{
  "d_mlp": 1152,
  "norm": "layernorm",
  "qk_norm": false,
  "init_std_qkv": 0.0325,
  "init_std_down": 0.0465,
  "schedule": "wsd"
}
Each number is 128 + 24 x the weight over its row's rms, rounded and kept within 0 to 255. Layers, rows and columns count from 0. Numbers have three digits each. The size before them is the row's rms in percent of the matrix's.

# layer 4 MLP up, 1152x224, rms 0.0464, rows 996-1010, columns 0-223
106:144144163123115069110127150100133095155179116126127146126160153129141124140115149116080140116104137135105106140126142148143132143156111088127118115145065111157128125115154135155166147151097127113112130152097138112130150132097139111174144125172114148175106150169152133124139072138135151129137145155184101114121116097146141133119110114113123126121136095074128150155170158140094156150166104103146138131146175151113121085103113099137090120140116132176124167112117146137113056108113127123136131154113126125128124159072110115124149120119076138157101152138155085121122112071113113137099126110112091133134132155116119146150128172095113115165116162168098114168149168140105126137104
095:081122134126108112164133140161123157141128142119184114169104134115112129144155149129140109111170132118110142147142133073100098132143123105159147139139155134137132154131121140097149133095146140132147088091114125097132128118164111117120111104138101093149074168133166119149122150162181128173135147160117169131161144125121129126169128118127118119125163116151131143148102130137117119124143102144155107165098167116137099119125089112120093126155145157113092094085068082153110141120152160131114152116146125153108165095107067132130094128118076117125147163149136096102094158114171132114122149137132146106123095151112122090147143135129091162079114154156175123076132076130144139119135
124:156138118147121120144161151145137139137130180174133143093090085155156162113130079114117142121161118117084126106129145154121136088083149107102116191115146125131144138153147117153106157116146141144133138145135137171166065159167123159141083132112116088125103190082145104112120106134119144116125163115138099138122171159108104145135120113131106140137162130143098097137105129138116091130100105142170116178119127107079124100154112146122149108107116169127107113127088116106139118121167142115168131125104104124078152161117142153147174143098110167136144141089120164133136123123090121097144138140143129120120121140108130138111116100141159115076153105170106161094118105142145111112156
101:108146174106099111123110114111159147140124101121107153142138109157107082146102146129136099098153120120152091138155138097138113139151087098112121112081122121090096133177126150130128124141155159168089118144096142141169128136130156103132117175141119136107120117142132109122095122144127145165161115117116110134130163096107124096169142098164139147153095105117128120117111103150119145110148148078106097098135099134135138086141091079105109125112153134166094132093141141132124099083180059115155149149143144126152140142115121166148128140174107097114093168147149124154165090117167112088122143090157121142119147171151132114156142097116096148105143120146162126116152092151078129114134
094:168141082122109095143098137151148195126088125140096099123174111107113092107101117136182152156110143168128123128072119138112080109113123139118142086145112127112148107111133092150152190159116144104175103122113201127133121110123116107104134106122125138132154143117137097087159140085136161096138097147127169153118104118152075100109135113133139133097126141145117137131165110143110137149127112153157159112118143110151153113116112115152118097128135127102134106122135106135125137122142139117119139083167140137107163138157098087114082114153097116126127116151131163116142151169101162136125140096127099150135148110086105171143162146108081140158129100140101123131170096162116109116108
096:113139154116126130137121118111132071164109124109135108175149091150131115160076136136134103119148135133074117123159111171152094124106151152175130140096109145146150108150092122121132143136118156136107074182107188072142127151161176147071102132113119125106128148082115097144155077096158125139095138120146133152133167146105117121174167110152101171132117133105164116120159124149117143116134134138149093177141077135111122116154102142124099115149107183144152131155135137135149169146122106113105133112111125116124118103113108121130136124154145147125142097114104099120095133160149107130167135141161145126113165115155115097140138154120145134119132090160125105179113104108151091145130
107:145127153130177154094083114157144186197171117157138107153181167098162103071116150111109155116103106142157119085147140136143116087121140112174178128115133168112134088120113100101130075134096173137128098137139105094137125110126124130124150145116120131110077120092120157131110175130070137126103151105125105129113116112147119133112125115127138144105105107129131144108089104111122126123105123151108140094118140130139141103138150125114150150139116110173121116125111142120117098129066152153134116132125166153142101159105086144114168147130091127092137114155147145139122117100120109141114148124110135154097144116095106098146135183140091081134156113108167141151110142142131102154109
100:104141148129137131132102137117171110153147169138120102139142150122125139131122164153144127134151138131138131100142127152143155124123063160113148133153104139101166139127121150129117137111125128157145121097126096153098092129100119181108126136142119124068148122129117124119100129110153149104115112125078096133167115171104098139113140100133117116120142060167124133145062166142095150139140154113085098120131111124127139109115130129141171154090140157094121201169136118144139117156149164178103125124113116121164115080166128088117111111113106088136093145120132188141113102132123123155116095107183128149084121134159099141134140104140110109145132092168170107121117130139143137069134
103:145118179116149094108103185085132133100135098140128137141112157110207116092117103156117120113150140122140118141111182164134144133116135149130098124147164119113138105132082124099127119128095104107145140119094142127081138152138097143165160160162137154130126143111087117126119162118128143174104154121153102147122161100121124093120087134111104118157165164111132122102113093189070106135083135133116175155156135128133159113156131113090115114138079150112112109110111169133097150125122155095163092136153119107131162146141114141136128106121097129147127176085137153142139127116143157095167131120094120124134145158140148123132150119154088154135110137140152119061121142127128100128106
088:093170097118110147121126095146150153142165111167177120132132133139146168115155145157108099137128128104117149121153144152110153162125092117137104145129149150130148109110195174139104105133092112157081144110114142115136130076099144118162120092169114132099112150105149171136126149112122098103135153135127110133102120069141147144115131184139132095114116116119110132128121109114079109161130112141079117106176146141102121159126084152085098140120150089179119146139120144118096146093116121153130134156150116117105103129117124178095135183094094146099080107123112154091128107147120127114117181109093155121120133134169109134119123119168104094110112098147136151121130112140118169125127
113:122112147159119114140168137160141165101122085137157124161137102169131101139120144118085099117115142109122102120155108097162157106130133112118136129125095107103120094122051095107127108131105127088158116145120078177093110121130170155093117130119122162144166115103136116130115116133105143140107173130175123155110128133159125161145107151124144109133149135088125188172098115126122166134160114168077119122163141125109165110150119164127118133097115173115092163142092132105103123108168143145170136082132165151175104136122132136141137114121108155146151150128089145104151135110120148128107133098123100166129152154110142171110160136148125069154114141146121125121125138128162117136087
098:124154154104141140133136126087203175131127101120140121096119102125155120127137151118143162109101110106130133139095144163153135089096127147110161118102143108108145095116143117111155135137143112100108143141107156123114130130134092109125101109112119123099136131136137135107148121186119141124125123081144084125125128151144131135127151110112125102156187121158174119153116128157156108133092148127139115113098133093136096111136175108114151153099134128085156095160140124109138131131137128086125143079124121114089131128111103122133110138112109096180106155130123106126152168072156101122142102107130139146161072141127096159161133220204145124127134105120135100132111165138126179093124
108:099126124090119112118111155166147117139124115169150158147135080145124110181116185179090165120125098157152149108117090103147130122125156122156107138088123110132175118141146099142123155147099128153140162124145125141171135157087130151115109152117130154151134118133138118125096110126164119144156139109163146151136128122089141145164105152124113146151168140105151149145144162110172113151144167143083154151150061127111152139128138085130106155144110145139149135115138125128110149132122137113122124107104162084114074094129112129075105131102150090158178128109093151126153135151135106092132152107137137150112120104106124106136062102098180123132156097141140143119122117105074109121122
114:159132125101132141137080090190133150112128178172163152067124165101135145146116180098144106143120124140155079115127141122101121139149110110160126099185115111152093081153162147124136107147096149130117092127151109113116110149139137096131146107136093119121158148129129116128137067105132165150136139105099132141078172164138116129144080106100126081123142109108124134145103143112147160065168140118172126169145135148151146132156148099102128111125146149158150127146127120123112133108118139147121125170126142122125095117087112115111166143115097154060155162151135160118144128118121113105131102148105111115109126101135149134125117122112143119077087144129115131115149086138118155131157
112:119168157105131154127163154156110119135165137132156132095116156114128089112119094098108105118162165158152136127122142150105105086139156138123118121120093128128105167146124135113116102128150158129105142097121102116157103117103145135108113147141106149104092141101114119083137094124078148189126162107149140142159110184119148114157178131134146157174082139143106144137089130149155117131104095119148137116136118155130105109106180096104135115137144123094111108143151172133128105141180087121145117135144120117075129110099145097108078155201161122113112124116151130124145168140127115081139136121113077100128134152109095145169108143154100146159124138127167151119091120149152124136144
# layer 4 MLP down (transposed), 1152x224, rms 0.0466, rows 996-1009, columns 0-223
108:095128101120132103108115162080110148137182109139102128144140126139108098137114126130093103120110120122124130154153144171099114136121147064125128076171133098120116129067096118126151144096181143087136095141113129161131129122119143123141077148098116136123155178126148120138123128148155131114164112146142135122128163096105145107119105095134107121104146131115140141148135136141114160131110092154167117125114129109144118105107167087111118144162127156103127147082119141195118121109155134109137109110151152130154112127132134153165169099143078116140150130138109076168110119114157084151118162154130104163195148108097115100141159157110114152147110143159179124132145172114109144144096
098:119152135105162132078162145115138119126105134156151176110149123144107156142115143169143176166119103162085162109130076127144171147147150146141086157115111173170125134159140114135120130127142142106149107117120110123094159118086120157151086159165171112130123108113101126135176141092152133136103123088128118089112142134118122142125159147139123093135174113168143129130145128142144119150106098135097148143147128145118142123192104099082147121148125106147127122143132136137115119127155120118106079121064113154129130139148187123105119104124085157102114204157084169158097110113140120097128125126107099124112100118116134150125167146089113141131147128123124156152115149130152144153109
111:125100144134128110114171150111130136144087100160123111103082137127112178121121134187111081091157156095134169100123143109092114155086135110177140112113111119117099149108125128143115105121173131136081141145115107110139141156116135120130154160133130072138135137186087117163114109128196115132153138129117098144116102124102166131151109120118113133117150122120141136134122158135145136140108114124139145106146069143140076112119099122106125134112109099091104128081101114165076150140124152160094143112124134178132127114130108119122162170147115139121088081121105107120146129138148123135145111150159104092170152134156144172097132126120127139144132101054181105126125140101137136114134
103:103130128137092154156167141168116176133113146112132138117116127137123084110118116149132160138134144079140126088129132139126119120100121129181112118176162119178157095156127065139118101119094143142129093120088098127096108119105175123098109132107133094069121099128105125077130130152084127138119137120089159123119120095141133134127107142113131138150118122105117144129123129138141106114156122091134084123139096095128151139145154075126154191108119130125116100153120129112117133177112139114135135073114112120127134138130103090137109152087159093138134145105111150134130135138138110150152121139115170189090132189068095163123103137117137092137120151116113168144109106142164149102101
095:166144138096095123138109122120125110106085143145113132151073085130120143120100158144096099108164140123149151168169089107166159168108141143104127150144151138126144120119145133118123110142112088118135131152095129089154143151136125153123128144114139107134121143131111105155116135123106123156149088137124087114140147104125130137093113153122141126140180114143133141139081102082153131092079116123091131116128127101143137106182106158102160068140135118167172124139140103111134161089092092183100098133091117124120079096087131150115174101145141115112112144111129129106131153147120122109137142174155155142110080148167104117149106103172118109138146153096130123121106190120106122154149
101:158138083167094108129182120126136105153162123173121090123152160113145102115141145106113118155167136161157112119151127126093165098157082113080163101140098129178141107157112115117098113120134087134123115146139137152116130139104093108120135128167150119115138139103157141147118136116102123106140074118102155086159081124136164135144144153115131116121111124108111146182147137124103111166109112089114081118092138126155100129157085117112107104122163168128092114150101143117191128131154117149117109184139122113165129134071164158185121149122120130156150144127121128142117122136127127130143131178131130116134150139131111136111078180121135148086116137156130117120147110165140165130138
110:147127144124120109107106080084121113120162093154116099149150093165133122105153158161133168107164130119131150135127120144148079107129107144113161127143199104139144122116131109114127123133156090151117137119196110092143100118095121112134134177102132154082110131123147197104149136115152100096099095114122109152137137137105150118129152137121127159123134118082141140107114131136113159102128155102154143127109095153146110136128132129120095106085081155141133169122130131095159156149100151102106146104124167162143100164075146147176130152142116121117145095114111142175149153107112088133164152169158140108118126115077153140116154080111126119119121107154161125132120151124123148124086
104:112139124117116093073124099140099138080180103154157107139136115120129085130131148124123140098082145115125142117109106142088131087158148118089138166134121095128146101112125113147121144155139115143122157113124142127066173098145072094135133113152132149147132153115130127177159097137158120131164118119145101096133106170120137135148156145128125129136143131110116129107133115151157133111134089140131138130117169127136139151134134133147145129157086121131105114189128116057150179124150108109123156109106184161177140098145088165138067142148117153158153128141137149121155146128111103096127170122143147106117160142085135146163117183128109143146093123101132094113099134139137154171118
105:122077131139112111143112153149135139141143108157089113114143135124163159119078111138139162142134149131139118137085145144108137113149123114122164124158162116130125144107115127143156107138094100099103188122135175075174094147129161115114111132194136091136144105101107123117131122148159157134151140158104123092134128092117123140117155158090092140149131171110127130143128092110129155122122145087085139095137105126150187141112130091128143133122103154081141179157137131097138132097077130167135149152131104105133182148077130152172125143126146154155132124120116119096148135113127128141113172134148137119110127132153184095134128162158150150119173152110142106127128102159186158127123
091:126094145127111134149144123137125124122084143096131139121176157152115142128125099126121106158136087129135095121143129095100134107116139138132172125101111156142101155129102099126122141125177140063127114122188107103149113198136156143065138127101157113146115087152189092115107147151134128139140146124142165127110140151111111142116148124128123162131119114116145082135154147126149148111131129182131155084080165116120146128127154135139096105111136114117134116134130078142152098168115115120138098099090124150157181135149149116144127138142126099156130149115139137102143114107122149137151116127165143092106110096154118099136152135110189131160161164089094137113108068124121075110165
122:097170163163121152171103119135130121155090120122125171096135139116136171093143134133174133142144117153122121119119106148125118112118158148159127143122128100122135164112128119149136140153142138142136067163092119110161134101143086143202095115132099128137131088193151134127114149125113058126152122129100129070122140136100101113147158123135151151112101095145137111087158173078150111127110092161114122126154134146101163139145119123137089123129115132108156136132124075142126124110086132149132141171137104143144135129131153117135158138141164095131142083142154157141103057101145093124130117158106161110095119109148155156118112117119139157127142090166129147146143156112103137157138
101:114159150171076132115096131153093092164101120097113098130093121104125148108134133122127120137104121154116119117119119121121123152119098132118123135107130121128121125140127161153141134154134138102155160110143091116147104149119158176112103121152108121153140138108096148105094169082157120110136137168139139148115108126149196128112131179160129139114095107146143113137130127117128105181120111142201153103125104150107164116134063152148104120110096158161148138167133139137140164133147147101175118142121109118151104128164144157134119132155126159157131136072138197141111151135115092086159115127133115102132134099109063103136099148115134101086091137091127097138118099083119106138134
104:123152143110125099141157138119120109119109152118113101118154118144138130162127114159187141134100111153093132164150111093172104138117132126158145085144145148148125114126143152170116079130165138133158146152169114187143117133142126167110128178157144108154138108106142112160100122118090144116142115111140142201133148096102156108093123108124145142137086100076117105127127091163132131111113127107131126077103118117164169135158156138145098119154162134123153121078148121147096111092108096155155120100096138136092107116125145128117150133129159129129141081125190160164111152117134133102137121075116148143098151111101133124131113125140168089087132169141118099145140123136162094120155
113:136091140151175090123144114162148083128070124127115133106061108113130126159106141142117141168110114142141141161147131114140101181155143147122110103147133076160086139167156154119170090150131153150174108141131112138130108105131177111120157101151089140108083134169150098170116120101101130128158140139130115115162142145131130127120095124118149090115098160115140153131088097138173112153155135108135132208138150107120110137183161104093179150119119112097130155127136108121128138125120123154091162175116121114113099101122103102133127123138118161106120160140120096138160106093135146100149127138109123097146131127125135152168134110089135126137115174108123105114110136113150147128122